Weights of a small GPT-style language model, trained from scratch on English Wikipedia.
Training: a variant of Muon for these matrices, 290M tokens, 4432 steps.
Each number is 128 + 32 x the weight over its row's rms, rounded and kept within 0 to 255. Layers, rows and columns count from 0. Numbers have three digits each. The size before them is the row's rms in percent of the matrix's.

# layer 13 MLP down (transposed), 512x128, rms 0.0521, rows 4-75, columns 64-127
104:151097148072116116168154114080157169133137097159090181176142175076136137130092117163146143125155128101131085153109150089169104118133113122124144146160146096193212116108176176156126104074129115
104:087139111130113129108141124086149056158114160091141114097101085163092063120119167100103139048152136087118171140176153084153130095076118114075133156131086167110141142149179176131093128114129135
106:130071134128126181189161106121128138115155136105104173148110160135112109181121103111096165139111084110069158142156115120180092126174134198073164082139114097175106148167129043146108084129169149
104:136157104076125153143112138136060138144069120116100146116162095084127173121204196148091102158152098063141133183119151082178093114143094190113147157138116096110134098133116135138123117108108103
098:106134153075201101131162146170089061146116119118181191143115107128139107138154183099121131127099122152168091136147138101077102099115137081105099112091141145133138143129089156096119142105144134
093:142118128139130133100173072138109128150169144159167128132130186182143106118047096067107110176161062134159134070101140126100111100115114146103102119135178161154164104130117145121185158095161128
092:147125189168128121138140148108080122104163085146138051145188184093121095163203104035117143167063125143128145114135170123070082110101147158073131181116183141095143124107132164109122159135098100
110:130116130174118146138105175146082141158130121138180124165187158128096136122147172093125184124110076126057159127130109116109130111108122171171142114140092125151127083113155152140126140060169141
103:164076163160131141119188155091125119149077126144135115131090150084137126061165157120143164067057165119120089105133146181123072139115113181130116126132154088090100142067153165125101079105125135
100:135122127176121171140129197175125129102113156137133175140156149129102135124126127136178129109150089083111085126092113154099170114115083128137187111055143161117147114071129095131189145102157118
104:096089104187179115068165109073122126145118116125161182119110147189108176116167082145113135151136163112123114185099202122115122131098140145082178173176113172091147090139140136136098076167060084
093:078129113103089171140092103178149110150103124103162150109124148095184105113140156161163184045088148154147115178101124096206153153149150063121181101112135158068102151103111113077147142127052155
098:081052103135161165154123128125122158140148165127069128223123124148130103154129151156091152113121137181097134207118114170104148151184124075108180089118055140134171137121125165137132123111170133
094:126144153166153133166120186115077122139193175107156153104070091141095117129113135121095133168133180187130096139148158163115104155065092168217172094146131090153104149122130136127145130133122160
092:115165155129132164114092152174195104100187176077121126103104154197161119067114163087167137101057087080139098113077092128138140093128172111110142163185132118097129127141132119141155124138101195
096:127133139176111114121132103124131142158142154131173125149139106104130243108135184077090129080103099178136136135195086118147148157128101140164103133085088137125151155146141152077145122117133109
098:153160097128154082096079177112136117116129124144111103135154180123177085126120117112178067062162167124142192108135123119101097141140064104121176131095165071096137088152190143130148119143152152
103:065100172133158120143115147117147148059117136148096131127122092116132164070161158137130086081142140153135089136106109066108092140162165077157092221182155097141152088163165144129124113119149182
091:149110086128074155136113111143080135083117176138159089076088182136058137136081130086144156187153121091135129140129193072145113103180084110096121124136142101077078160100086127130091087122191143
097:080126130150201185109127114125131089151108086097152127142149097132120133142089134170108102082144129107164152075104091207111113211109089111123129164116141150182105139155141111168157130120146080
094:097125128187098103092141123148173159144180140142135141121142093103131100061140174160103130096061145191143125144064118137026118149122170112080166103133148112083149112097111136129157146151124070
104:156126123119124140164145115120100100142117098076169150120159150085112126143141097108142154115103128169148136197084089078089140154116131114145116127086153202128185122100108105096136154078129203
110:154137148170189169099158133115109111123101168143142151113193105096164093152056145079104182094113144130115171136127151144144143128124135165144182132101125131100131118130121150153108100108088142
099:109149136145194074119099098150156112058063108146116155107139134102140139169142085121184153130083085101125062126130146116142141130125134196108124133243085171154168153121128101107126097098112134
096:076197126143134110131086153121133139102123080107129128117102114161154111148077191060099107122036108157060192156113059131166092080126134134208095144142105131124140147159129117123115118124128134
103:101160088162128130127151155147153169144067168166108207137077093149143134089164080127109155034170126094097141121112183152165127103131094102080138130098143153121142090100147121097143155097159106
095:145139066117158187091113092124188153118163068096164136149159099141083123108130132131116105098127173094160177147144137119166163151088054095120134159186119138100132118112092160063132123106092184
097:106115080144200089124065139155161145132085112121126115171146069136170060147101114115143097096146181069113133133092131101185158087103083137094159126110162054144061114163155146161178074132110157
094:133070132086130124090122187193163133103108101073124123133189135079129160177095099113104121190091210118152119103070106126136155189117123103153097150129148101135176123121136082119132100083093130
098:136033092174148094179117120166142130145146096129073083161190183138126151136089112150080128111122146113102124114104145120094108086061102149091202106125090144156153077109111119159165175077121200
107:092134143094121120156107128076088135125140164143087103057077090137112064104190144135147154120116163136133136126110150155111081141076150119096119147124155130108096133176143179069120124147173125
102:134106120082148162179141100104115120117221137135104133104151114139148091051105083112116134103079135137103118174141162158116153117142099117146132127143077079136142163142115152116176180162170204
092:123138149146127128127150150098144104176123129060123148102124114096128115081129147064105108144106137148157150130088127122143094146125158103177070149134103162122118092079111139143147125097168104
096:143108137167098054074156087077117094142075173136106123062090158141168168154133154092147125116174157110111124165184179160066112137197149104176097116118089031150124114145118161090156128100105114
094:151083141134167152158072095142088098086132103156090139188120085128116127102098126120145166155135137083111124138146175094050130117063213064126155129099141161162153190159190101144122145125122129
096:132096153120177100141136136136167128125160105161083162135174094076041130096169201132124105074122108134203149119077118131159140149151124083074147197079164128112139107130105083089071097156145087
101:123117155162179086141126132147118093147182095105126135120056218127075102119161151140087136189142211087110064106103135171107117113097151110158084137099177113133102051207094093101127118100091098
101:130136106142117146162161067233115104104117117103150143118101110124155160106139124130153115125140107130157142071142059105128138135147104167088152207113114130113154121095162086134093139105146155
099:093157068129162072110126138189112112113086111085148082133104158125079037168145109048072134114152073119199149162128188115162136113077168081165148131119143106177175077122104127114135138164126166
102:069122112146120100140181129132150095101152075114152118167075201088115126098173116131145111184176166129139123077129103138109175111132140146212109144099088139055161121092113180217078173093113169
104:151146118133115103066128108112191095078108119080141093083176126103148117097127118179153110073154126118124128157142149107190167130084145130091142121133208107122083191149121129131118099104080144
099:101165098138135152111109111118102129099129147180138121155083058146105163134147098082173179148173100105163104149136126123160098107167116088128059132144130126065214108164225144169094148116154116
102:145145083243130138097083080126148125162127089121187154105051126130089146132139110114147098141158098117139067135165129133165129145168136104092119149111183116139085127146129187193063130141129123
099:145125166144095136126128104169090149108113139156154109178160130170141090150120114176110129133102100133139154129061151075123131215137188136198099159124117103115104142129148074107141082149158080
098:107198063150099122177131193133109105158122153097086189113148109164129144138132157131141130096178059123038168117122086116115130090106096146124133087069107106150145080126126090084136159083192158
095:129126120103166142153127145121183119126154119171115078117134139176150154116091142137130095142132188142099069150156071057132123143107072116129145172138113087185118171110110150144165107146178131
099:145091098102118154151121158091130198167133112184161137167178155118177079167192108185100091119082149100158144077147107051162167152139160181117116098158153101137073120101136140098112129175154117
101:150055130097118147116178095105180160139128163145180113167207131107126115170107151173119069088158116160134125122146093126100078105134081113186175154152133203162166147093117097117087122149111131
095:133138174159105195179135156131131173087123139100110098126131138145130137173141120162097129089109168141191089076149173175171073131101109118137140126091138101146148116147146120139076158166035166
097:150171136104083076054112136177194131169112149131092127154121115132137137194094140138137149131109126182103126127129085107143111130178138159108147072162130110156132120188121172124113109143106150
095:125085112120125071118165180083059123108095088124168085059121122112085181106133147105186119119096098092140140194140160108123136064179144068156112105144134138076127142149118158102152127131090149
102:153106098092148117083082120169200163127191088140147191112162147142177159128099140057125181109110155197177127144160163150142149115125153183141155105153125071129098112139089083137126175151142121
101:113078100180127121167043095140159182091079175111125085145121134104107139161127124167135111124135123069123107111058110091105201121138175132119146114151138168123172133088076148079142119113124085
094:099112102104138120099154105079070115161095171167169109147127145121086084140134100225133158185131124144116116099116092101136099130163126139109114199085137153132151070129183116057100116147153129
103:129166137109128126134191143079106066108110097142151106122116141152207158158157148092059140132086133143123093146099125127194059112183119110195138090126142110140093119147136127108080133109104056
093:181135170120093128136153071126096139176103069122102131145151101121146192112087144090101109140111155119175197095162167110130122147140090152086144160126166129136095130169137148131098156118053176
100:132109170047119147177158150136108065139105116093129117142138108107126108096077123106109151117111099126158166106157111164106158163157154113106098116141162127092131086150190128089078154109201117
104:116090136109122158099126130172121135144133091135192164158115144100162089148049161109166085089148169131109072134129126161106096169089129094125052141076167107096143138134111173130141146133129133
101:134129111143078178127105119115147145066143120128146130064107158120097121108102131091095108158116111141185158113122195125137126068124140120146153117156122084165181122160132149144110165121145145
103:090130132164187097161151081193157165134099120170066151181126165136125128083124055143128135067098092121139103135216102125175108107139106123136163103152115114084089135109118112150218092167125149
090:138135125141134127135149115139155156111186195177118137094142111158122164128184124100106113144026135081101140114085167162165093063108055112141108121137103124171122143132136127157167120134180153
105:164105110076114178161105094161154153149125104098097163150085098071136173117127163060131129112078133120123162133151083076093162186123120105121101156105145122108161120158124067117113141124145101
093:108086108106100154131101128127101095110136103123071122145134132163193125163151171126135078129158151111140130083196155184109096090137154152107136107123098119171108128149078161164135076195117129
090:156125070099110111079119100099118120157104091175129142119185106106180094162128109167145137173117113067156119131139105121117119103128196132096118151099085108148173101132193120128084093092106114
103:101116120136142137126161155150139145121108093125185091136153099203109131123078136164167122156208123147150086150120174152160142135176079114170118092154098159168103126098137178086099162140109127
107:148117157102122067079209096141159141110110103096103124143131183089158133163101106096132152106111077162201077160067084136133138136146088159147115103062153172169164102144089103164118090106121160
102:160092102110156169167083155103155056125133151105107097183129147105185139119099161183148172155163179125170072158164068129081121153158105124117154117149107052104177141187118057149137089150135130
100:165135122173148071118125091100120171162212131109140105135146102110104121167112134176089147058096114138049116143139085121128173169109155112117128118152132128118154123127147161113137101128156129
117:083126131142127141124107110101197196139147115120160130117164122114143094142085118080138097154138135093119133123135146075112143120079161214104091120159097121040099147120113127046078106126112144
097:167162150117151156119100112195148112071076099137042196134126089198137156142145079152166123064135078127166104089147107133157155123117137149105093109146102160089187155081172123116133100143113089
098:130144109096083160154098186091166153164083128123093131171151086175163139080146151126112166108145128082139084151084207151153065114137099036158076093143151157125131122094112148081117160135148104
095:175091071154150134170148087152139160117175151118104086109133115126111145103118081102168147107069084124102185122101158054141130163127162117160197097137163145069121128114141120147099113086151070
# layer 13 MLP gate, 512x128, rms 0.082, rows 5-75, columns 64-127
098:092138138127108171064149164147138150155186215114162211148134112128148111117114094135155096157140114105177156146103128139188158082138108113173109100141169156097133144116071160127120115161183115
101:164115125117153118150120095127162096095070149124190101133117071146133141112108123135142130134207217094114164165093155175100135146085104134195113108134135109101150134125128099125115163158127130
104:151132207137137120108107133093109084115133173096148151161160149090116119115095127085169129133160143111077156099142156233128120145075137141106117195080089086171194133115090155131180127107133152
097:134180122134139107132163189122116105151116132106129109157117103169106161152112137141157103124096117097147174168125159199127053140069124188124154116114129175177185091113105149081191172089149172
098:151143116111137088102145130139109085143146145133126104138106078106126171167128162108115126154158056121141160114114166144181098114087134101157132104124071101207062095147195117095151108132194129
087:118203102093158112145125140156185144149162089101142170105124093120172140133097165185119100098149140129161110171102083149127107120192126132129098034137111087160097139130115162145108170125147155
095:158193144125138140102101147111134100149045158168169158128104169139098167100169111122168134146081097069161157121072166133086088142056130091169115102134110100117130175120112158186075099084131163
103:117131113118144192135138124124124134132136191116098114089154141133139119203099133100136143121091135132135145141140166139088181087123179070177083115167142112143122099177101146078158111078131151
097:149121156083152123166111148130133163090148119093116072087131140207094164115091071130148093116151114106124127143069078111162086144100104084129083101122078089186145085097108158075112058125100148
109:162120104169147114129179123090158119110114153081089103109181185188119141098171112108095199138128115151116145199124125184169188081129149119130191142142120072111083136164119139166076082105208135
092:151140120102106132127106116180116134166091183178171111052105113128149148146123089137100161135148141120160122175082148157107074135131111144099136121140119106144180221151155084136169126095087109
098:118130125145158172189150135135171173117143174127076192201167156074151099183095153105139086097052098131166157103194155144147171197121176094147072129137111152117133097150106176154136123146117087
089:142113124137079137114124158132140129086085133172099144117177115169119156101126119195144122145128127076167135111162113111170178119135132100105143196076224195117126137133102115139118163123159147
092:148186139124142074148225132066128165098151058158132090118116172098099100149196113157100162131111128085139175136097099105203099170075134149150103138129102187121155154121102176144141101120136157
104:138142171132126131175141092122153124132103160168109095193165075125118108118145157090116152077102140164135134156135097161080132159173116102149103137112141091107139095117109209084164112143125091
104:104110099123095126057183125118161083087120155156127104143130159124099143095122104144132053132120117141112159075115201118148128164097087144155096134116175188120125072185157116114137140166155117
101:091139136110124097092117148104117156135141062115105146148117098137114178124166196138147111075147146087099121155125137153135131148186161100094149123124124092082139054087110131096120130084206161
098:063088122139078113160156101103138069150154158160221156129087194089139161138113193126174096163144163113125098168171110107154159148160129112084167134179116155131102115119087099173058135182185078
100:181109101148137110145115136050073114161073095135128162103165157136083118155131103099139175118153109141101115114109121097105118126134152179159152102200110129130092081111117148076119124154136179
091:114104139150135102108105084124166142161058163112078127175130117080089113118135074174133139114176103131143113169148135140103075096092138180104169123174091108138157118094136159134189132108149089
103:114085145126125116117128077092105136103126070131182150167189139146125102067113200116185070178135105147083124178184177104115171105088130121160124149107108085163134129157132158226143100067102103
101:147133159078156221067154130150102149126143152136159160125133093139105081158116174084139092097093166118140100132133148102107103123108149137100117101133101152069162118072118158172143128128136113
102:169182123072100145130147127054144065113066145139131145103147089153149120110109124163173170138122121100106151137074117150076130136144116113115051159114156148169104157122125088139090156102116140
101:203084141146137108110145078139107121160115100144130088113049090123113112119148180113101091119113135101122198120099153151171121190126066087143156128123141195118115144141111136151168138031140118
108:198163090124146184100124073104132161135136153073108056105155108106168141144133130144158131133135075099060119093142144129120101168198126131161117092064130131077145160158129070162153132066176166
091:129115124114081144106102149100123131113052131124045135132074125127109136122144124096108136126105153153116079148150162078153108118116133155107192078167083117142070149168103180145073091126125085
093:169190126114167128212084111155144166065087132122123088135123102158117179141043127139144126136104111098070128122103109100075094114114066118115142147122133126110114096121130134166115130160124148
095:153189088102111157160094193108153083113093159140049125156142136131123105121112163132116162150084108164131088135105186132138129147134152157116108155173103151151124096086147121108080168193175098
099:110098138165048084142127096136152116157125156140106127114070097130101146083162165165161154117137150122162123194181122087111121100066112179143127133084150123133110163116153167153091133088071106
109:122203119181092131141165071146155066164084139142122100140142159132163144173131148096111162161097109065176144175124193169125089072128117143093094104051187118153129117142144151131175114092109120
106:161147132085111079142181070132099110147099159142156059107121174069108106167125186162112088142109120138110154154155082093132082111109165169135074065059140153106161156129155101113108083121140128
091:109109101145110138117140102132103164138154184108124114138129119163191117132143173164107114115184138125173173124151131145092154134084132111143119138082139110134144083102073103195152158170203087
096:096130103091136112126096112091073132173171109160128109131036149162101089137144153109112118173148122119094139123108153120058154090175098127152155134097127183138116136136071186126145125074086176
097:151149156129141068168116179125178085147076134146125141117141091196126134109190153179106112070184177133108147186146133075121144160152173112092160134113125089134145145104104067180153110096154193
098:110117100071111167104162164170107094106116153093166078125093091093168156095105140159115130112121147100117179178155162129107117142118086195101188148110192132155154092154124140131172108089135115
098:149167133119185165157156130142162173105100115115119131168145143097135124133123104146110124111159095136157100096096174088095133081093094088158141167113184131130106135207133137140174101128111117
103:195147128128165126154116178134169165196153199164151204081127172057102096155146157180082149116157112152128146149135127139178150104104176082182105124143123128174158153081086161113166072104149139
097:086111153154108179150143195177135107139133136190095169138113146057138127105116147139120117089134133110180100181148110188193111094157072149145104111131144154187150105134145191146114131174129170
102:129160126124092140107130152172123143139184093115094178139137104081138185095143180193159111165107111155169135141099078119132200162108099131183147093172080170104152148128138099149134136180095202
093:114153077124121153140167112111124066087089084124082183160145092079078110124175089150196093091152149102144145144095101128100096164188137123127150128111150117178116142098088150141128108105112134
105:132126101175157062142083108169130153124108179133122150100133128109147113105178134137127111053198162164135087129136098138105193058097129139118162176170065135131170083119137171120173079151142124
105:078124122114139125102134114100085156110140143157084096128192160148119108088146183122168099166134199154115135103103083168134161101104152207127086155074172105228115085116151098130128128099148120
097:110135064157069140164141109130137126159129075171206140121074150126098105180148110081154150100137134082105145107072112140136150101133088087176172090124160154094088123118107145152126067098156147
098:156146157139131093155165130149129112161058125179134102145108108088112133110173100102092140038102103087108114127101133131175111128108128144137125203105147129163158126123155047069141116138137117
100:150165203139097161171074149094123117165096160139152138118156136100137099122166137128167103086128083096161135095185107147128153070107147086152108133119162143132169124170161082091143147157181070
105:121182133148064116117146077207098126099138149150118137116091137141071192126107112108088139161153109117097141180172150164073143167132156128125124133088124167104173124101124151131179067082124110
098:153159100169116158111104089146159104128110141118081098117108077104139096189211150175125114127104161117095191081098169137191120138069131090115148103119110178148144149174154148133139102094108172
098:144121123078128126090143133155092158148135110169072156216128096117135080108140131141175175132153117099114164179138123118127143066112134121115166089145118093127191101143072133171120103090198104
091:153155163133130068099182132158151154124133144146100105103109183096139063079195188104064102173180080155159178101149054115142117106118109146103135110132133146130121105123189142105136140115129134
090:100151104054145151080163120090099170094125130145133073193088149136125167109056148127092149106108147074136131152142085112101130148147117101188095149126066170176140111121157092108115156112179137
099:091137146139121124190177162151185136160105168103204131084141125094110145065087127132108117080133088075160121120141118143128115130090099160108065126163121150106181139128139219131106016123106115
091:116162088098104141052129098074133098149097080123154146135106135130066136158187158155126184143129119137147093138156133115135140097084149115139114094135135172159130114133152168146149066161165093
096:096123147161202156175180119129177128130096150163152082095107170119061155165099127120161102091121145105098085105078126156105085140158193101109173099181141136115122113117133142151151131185127132
097:087129119137083142060154166135121145082129123139177167137133141166150139094157141080128143097113145134108184158170078184075115103141130145162136178084166120147096169125158191159119119150106087
092:136164171112100113104181139130214150157144134126186145055178114091143198123136148107124063104117092137154113113133108120098167159107115117132139101152116124128128132166127062134099138158089177
095:130103166109097152117097121131089123110133141139116141105214084095120123174082116171165120123159127138081078121160112105113116076137085140109077117166117092107081138142098081172136150139156154
100:077092126104160088153168129121120096095081124166128218132102145149169130073151139147122135152125167156094137083057104114091130120145159117148095147098078144122148169148126135085149136096146158
104:102186088126156131165108083165184138157071111160125060106109138169123157123065139096106121167118189084147108107078103142126121143084127130115104129152160111173118150125137125137127171132135122
100:119100126110088062120100159083099123106161117167175132124114138173081047114105121081112127127141092077085117106089106118101149155134151130108137109116057130131114130098116167113156107176143122
107:126167118118071091153123115199143084076117102146134102077181133090109080185147128164095151163142128159158168151138101143073062125124186128183099085109148166099161120135144092124151104179120078
095:140166101138093113152051089128120153150117092102149074156185120142053081111096091118120050117139146147119092117164118113088110127083085105102158063124119086179107198126103122116152102129137143
094:196121088118108130132140155104108085120110121128088118121131144084118145080153128139170083055166164078190163110107156116145171138076118167102193131093100118122176106117162159156114144122146121
087:145083148120144137081165205144134143119127089137127114102101132183174181108147131048124168053146066175149171194113142131101140116139101118110122110157094199125063132085125121097157137086122142
103:133053136096118124102175139162077143156126178147184093132107077084124095163135100105081143098154118123102142161113105192064185135108093051134129130106203139230173151137112108115136116092167104
102:103137140172128102132121170106125094173146112157128145106083108112128180147141142139148202134115082059157153138121131172079167133145122129099137154152150127088157105166092176094173148151147105
104:101187117209147180145173104071081140159105113170176133094140134122116113107182126129143135111152163134119149163100165177141091155109142125109086061160120113116121171154098117104080150111088116
100:150135136146124086140143122077061096108124180142120091119136181143143178122129110087196113163145132083094123132069152163180190132104180119104110206102140104154109104162115100143170113130150126
106:094132071137168076111176130079111107133108109134160104145068151081117171101097130075137113055124131113154154161120112082085114137149128138095116091079151063126145176114158125150103172088151097
103:114122083136122162104146146106112132168098151135148134115145181034116083083169186111129157150158093092089148149094133092158124137124113132150129203153155162138116052155099162155156140155128075
106:115132065120125104174167123099100164129125146185156180118141130136131115122150161086163108107121141106172180119096168142083163158041081146188132140094139127112132141148107156129110122094118056
103:136167131100167146140132137130118110156088146126115121115201124119133144087150179128108146125157116064152134132146096202209098107158127086125118202126147112164152148140158147140121084113161199
# layer 13 MLP up, 512x128, rms 0.0751, rows 5-75, columns 64-127
106:132182131138096084125151109089115095200110117144148069059087107151145097168149180150115161124098173172173106126160161161097126072076069130108100141139123123092123189158159142096116106157105115
111:139087186138080114148127158107090070132113125087185142111146101171179092199092138152093175105119086156098115142122119133158148067114092182120091200180078141145172092084109152147214125147152175
102:139164141173104106157121105098097134142091165117137162109103114189121123083133139152099145096102071065121164141122111110136101076158126117151164136158101104157152062080162113103105118098116111
099:179197110105148150107132102108085095176104114134118091149137070129116159145116150191156157098115172163116063141136154127138153120110105119114116132108143186212133081116120157135139175115105148
086:143129102121110164043105089145156113132164119080104113091131081158173077145109137099155093135081158141084170128137155117121088125135108084114139125078120184057165155124159146143181116123161197
090:177184132139124156149141067170113152108115084141118108104088110116144157117100157108138084206183103114112079133063142120124180178160120133148197117109115133196175163084118133161092130105121158
106:125099180131172127078159105197143119170112157113159105079157092134150137159116131179083081144167111146076113127133130138141141175182117156101150150077106110130091101118139099123131169132074140
104:125165123142162166112085100106125079152098083146162141094177125163187140087093150075090144079204120149115133103112136124072162156128096163117086146125100106110118120101151128122082136105161084
100:164061120123177075075141114154103141161132113152153153101086158142133130092119074124071168169077146129143117172153139097074088139114073130143113083121171103188086128101130155150019121117136114
108:143238137112163103099122122134099150123102132120216153113151166081162107150147155125099129100069115138133136143129079071128125174127127082148139154151149104173152128125124115113132142140143124
092:139150134097135138108165149133115138152085111143158164086117122190126145149099134072142107120186109152148111109123162121173118118098112085137118149109165082138212216210194116159125126107124166
090:090121070102095096101068081134115103157106099103175110118117143144172138067176110180152130153152179050173059193074108163173127095137115113122103149119094127159131135129103143116219114147093110
096:097115108128132115095171198161150154111160129159107136139084117156139153091112087168112136150133166122162160132124176132124133103183099148073172121094107086159119056158170157078164122148128153
096:102102156115142117155177116118121128090150116120056155112120137184176147102116119124141125128124118076132131160133118091181129105105165161051151128126143153063156105131093148179120106125139117
098:176130170141130145152101091083114103109182178120134094111123108099075136157113142078144076175118115169156115135116101184117036086168157115139129090133146155035142139143109153086196147115190100
098:133096091116116123022101136090142181139124132071126151151165192192189128127171154129149129134093110063075094145132144106105122149138111083104141100140169073139149159096164112127162110089106075
103:142108174124090112116091052151198145137057128106111140193052149146117162140159189109104126115124146114126139125109099114128121094126091076141172138090128093141118131171164142130109113168106142
097:125164144113153085162128177168186113086125130157131134131099089163119119230133091095137183188188129125116214136150134123178144131165124074146170117193130139148132083143118159158143111136112175
096:112122118179126169194100177168143191111075151115159114084110198155106127106116156128113146100163171121156144094077113136109082108083169132159118136088141134071068121111117140144176146163113097
097:128153173091158141176142067093119139111110152165190155121137127155157168141099080200136128117189097130136125134121133138114177133129151175110145139139108144147229134154119091121163163107151127
108:136155199109073128133125201123080070181150142081088181097134132087125090146082133109142171146140092030067108125135135124137199118147104143145154150116131136094188094161113208096174153107139154
106:146158151092097149073118092101105121042136125175132103157103085126144126133121163108100172102155167135143117127120134119135123115117097091102082190150131123049164157160170144080093070158154148
095:170097109101130168163161168112133142129122103132114114146079114199120150173087106072141114113118133124098088063178176132134104140176066134119177140132137125077145144134060180129103149129145120
098:090165171129119108112175165132129120083095193160104119120143142133097125158138122132128113101096166159116141096114087122108147099128148182152136100160097055135136088128127100166134104169141152
100:067125082106175100150147154159158125162100154082099068123132159096188122140135157115144126131136146108112125165157087158091091152179098175103100111127145138158131127126105064137136121119156162
093:110188166120116146158104143143131067102123136148098085160065143126100073108116136108130099182159113153141073088105081074100125148116099112094146126124131066146132097156163119114064157161107062
095:168085130164167143121057109155129141139154154099101109037165100144106134115100164137135086086099111084104134085107185155130091117153084202157135160121114104179116169171140060121130088104144150
092:156192159212123131146186111154151108162092101165142143081079057135157160095126124158083184186147076109134130113101116074136128135099055090129114101144151115128050074165099099147109091105128055
098:133183139132066200070117097206135159113130100145101117123108114172108198130108132134175175128049100087146099097116112163074098086089091146091111106090117101110131093133146125124111097179122177
110:137064193089177074084198164144137113219131134114119127141119106155107136152127084171121069081106117167093142090144160114082101130141138119134133087122128183115145105130116172069119118129114121
098:160148069100139159132164069164056144172118109176106116127106123116083133153112148146161107149125148118159124133113095144123149116114040135088082108141158144146080103155137084119049096067115121
093:080145164154159079164154138122126186074182174114167192112165149091128112108151162150191080133152118157070113139096113114179146096079110058125140181187119077086133112115093134146115133134189115
096:128102128113058074114178158104118110078122106117104078069147148098133097129084126149151195110145120136109172133192184095139070137141171142138162130175121137150175163101128131183101077129121140
094:171145115133103111143156116132147104206124090166149147154116147153094127115155109172132157047157136071152064123113114130117119166160106125172127132168107164139100134077073186119134078113140135
099:059120116102106185139212166178166136092133088114170130102111170132179080086095137100125092149118195119090106123075135065149151130080069106134108118116124159105159115161144116126108129123155117
102:091098157154127138151140112144141124187166095110157160109118124132108116151126115149119168113166174190081114145070141135145092107115112126167098127075178143065143217074101168108172033135102115
103:135105180136185132092152139171146093136169106103126125142131139096091174112155097134164165120136094136054133142169066151150137150177138139144130175171092126141201109125139181045080169108192098
099:058123108166223152125133186132150131175114123132106126112128113110149123126153131109194166166157159160146053166158094136148112102159146097150069159092109170105202156090164098096101134095197172
104:122124226145110140121122172126151155116133098141098127101143126127095148116188143153172090112139188129140173090208129062108123121096116097155116108149038122094177173184163124151080144161107141
101:153149116080124178055174125165147072101122140146159111168048126125143128095139064161155109097161099081129189101133106091152152121121151074086116106091113129140110141169093089147163118103139131
100:101091122150058144140082117069144120171122153138137159151116124090140108110125161143128164103156122205127101107193131134103139054096140137146101120122176227133162107073119148123133176165148097
107:124082149096117127060147139097095076100116112102112094161172136095061119100113198085102196145126145153097106110117168092166090108172167159155122126093142097052093115092083127159125125137126157
101:183092150106122165071087180117182155105162151127101156152109126092152132178111063113139104102101087139118124173105149114151089157122165109127184150121108149118156114117096142105103090152178143
098:098076107148085164111101123134106126090138115162140114146096164101115169131137072180189145098141161138110166145101133082191177157121163082079168107115156113075097106156143138066144200143183088
098:133120151100134157161173173065059136164063112114101158099146105086112086143120166087143157082119132157191090134141144077109155125111180099147090100133104127152132106114143121128135157170144136
098:164149161137161091126090119109187130165098099102095160167144147113148067133121147125164078121112111132163202117116152131151163134106112100187135165048157139156096076130149171117070164127134094
099:141128103140128150134146184099140156070085110151123088148154164124131162148127125114206120166165122136134139112116122088081139121130059093204068104143105155110135184115151109124097119080145137
096:135074174108127122090103114166166114214105116102131143151093179074129127132102032158110118097083090111107086207135099071068111126123161076141112152121135116106096138086098107137106105155125081
098:140173137149162119131161125080086138109127154131117131190169143143094100071133183158114084136116168080213154109128122128081180151089118117165115169097091121122134082148147076126170063115127105
094:143161146164133129104103175099180154162069103137115081111164120111119110166026087094168140149161078104108113192108141128092127168159143051091147155150131114118095118156099113087068082137110152
099:120125164087180175182077082093130033124078143126118081103131121162081091135087097144180180125143145122130145138099143136167122114138093151120129150101101179115103083083125119135098106191152165
101:092100150201167109120088131069129133098142125132108134106113158118108127143118155152171090077085031111137103088129171156112164101194161107112096118165118060105140148144161180181172105153159118
101:099145154128158150139172142104149174160114161103137168073120155124140193147069092145159140141130098111102180160144154110144080190136146098209130136091158157114068069103130068145093135091189114
097:122153146088096142151072138217178099135139161162094152073081102036120128077127161136118099142192080140183106150126162150093139117069154137140168097072115145115156156120123149125142097100153166
097:199150085124090074108135121117141173138123088140111125141123107151140157096140141089137108141150136164080155102124166125064079148132127092122091120084153149094090172164145158090145136110101122
099:181151162112170090135164115097137138192120123167136151082139151102154083093174111130168182121127153147114163123158131097137153136084207167118082117136116200115152079103141080149152177172190172
100:079177104106110126118125153096098123154197172105087143070122087145114084172145149089125197116098076146158135154112121093099120200119064111144110094128125199117130129162123070144127114163100099
102:153164104108136143168154135100122124051152119127096122141140164166157099103113118113067075162087112114130136088063143128103160111157049131138039130079140160119166141214065082074109128141135076
109:182063129075181142105093156120164092153128150130122078133156137142131100132105133130156091101084148141087107119137126062100097103127126151088118082140123103168078171115082153147109105122113082
099:109061155125107090153167086085160149125208132124094080105087130164077129130111074078070162094130200103137075093136160122128120112198087086084108133155104112120128131160100113151105194177115142
105:141122114125145087114113084150136083166168153133131144126137148096100165061115141099124121090088164109157200092154123124123170148055120162092080151092163114081159105178152173144139179138162140
093:122136138139166161141100169082185199083159141153147096095138161110161066181141142132075189101116121116127115170142087080134114180120163115162115184138165213154120133145182165119120122132147133
089:113111107095130158147187150181168137133137138105156124113163133094090145134093109099174138073193117091113127082103121104162136142100140201173209128100103128155086163125161150081144084154122093
101:095133126143149146121127162152141159114176150118108101144125155107145112118193110138061081200151138107086167120122086188096121135137098098142153203148112138203093161165109060114141139140125142
104:145130133144104112132169178121098130076103125130115170128129097130154104158128147082189149068197152106150135126155144119122112099157095183101092132063122106073193183120129082144146152153124126
101:123118106135158131117102142165132174102168174067178165115146118145155130122085106135129155114114128128146136127157140143148168066089114167133078143176141172144101141122138138159063121162123152
103:134143097118114095148059137099064140129129147138101107101121160126083125152068215146136105079152093121093159143149102089088124171089081113054144113113081128110100150156113102078134156148140145
115:097111176107148126179125113126136140096153154112096144123211167179138134075127111193094166142116080076114157074063113067136121141089139101141128115129113158067121101145104096164121094126175143
103:101163108099110165090140197160164157126120209093097089074140139186125121136178122127161145129090153158083162083109130135162171147134147155118144123095127152142120114099096164131123098161133117
100:072115159093156092106165136144188079110160146171119102096145193106137096149104167107059201146180111119129094090150144116113128103129076144095152118102159150110133122136191162183154165110117126
099:142147127103136147102123141174117119153135099205103058168131237140122097180115089078118144130165135107147115117181123145107148188161181119142116118077106118134164138127126098135154214121143158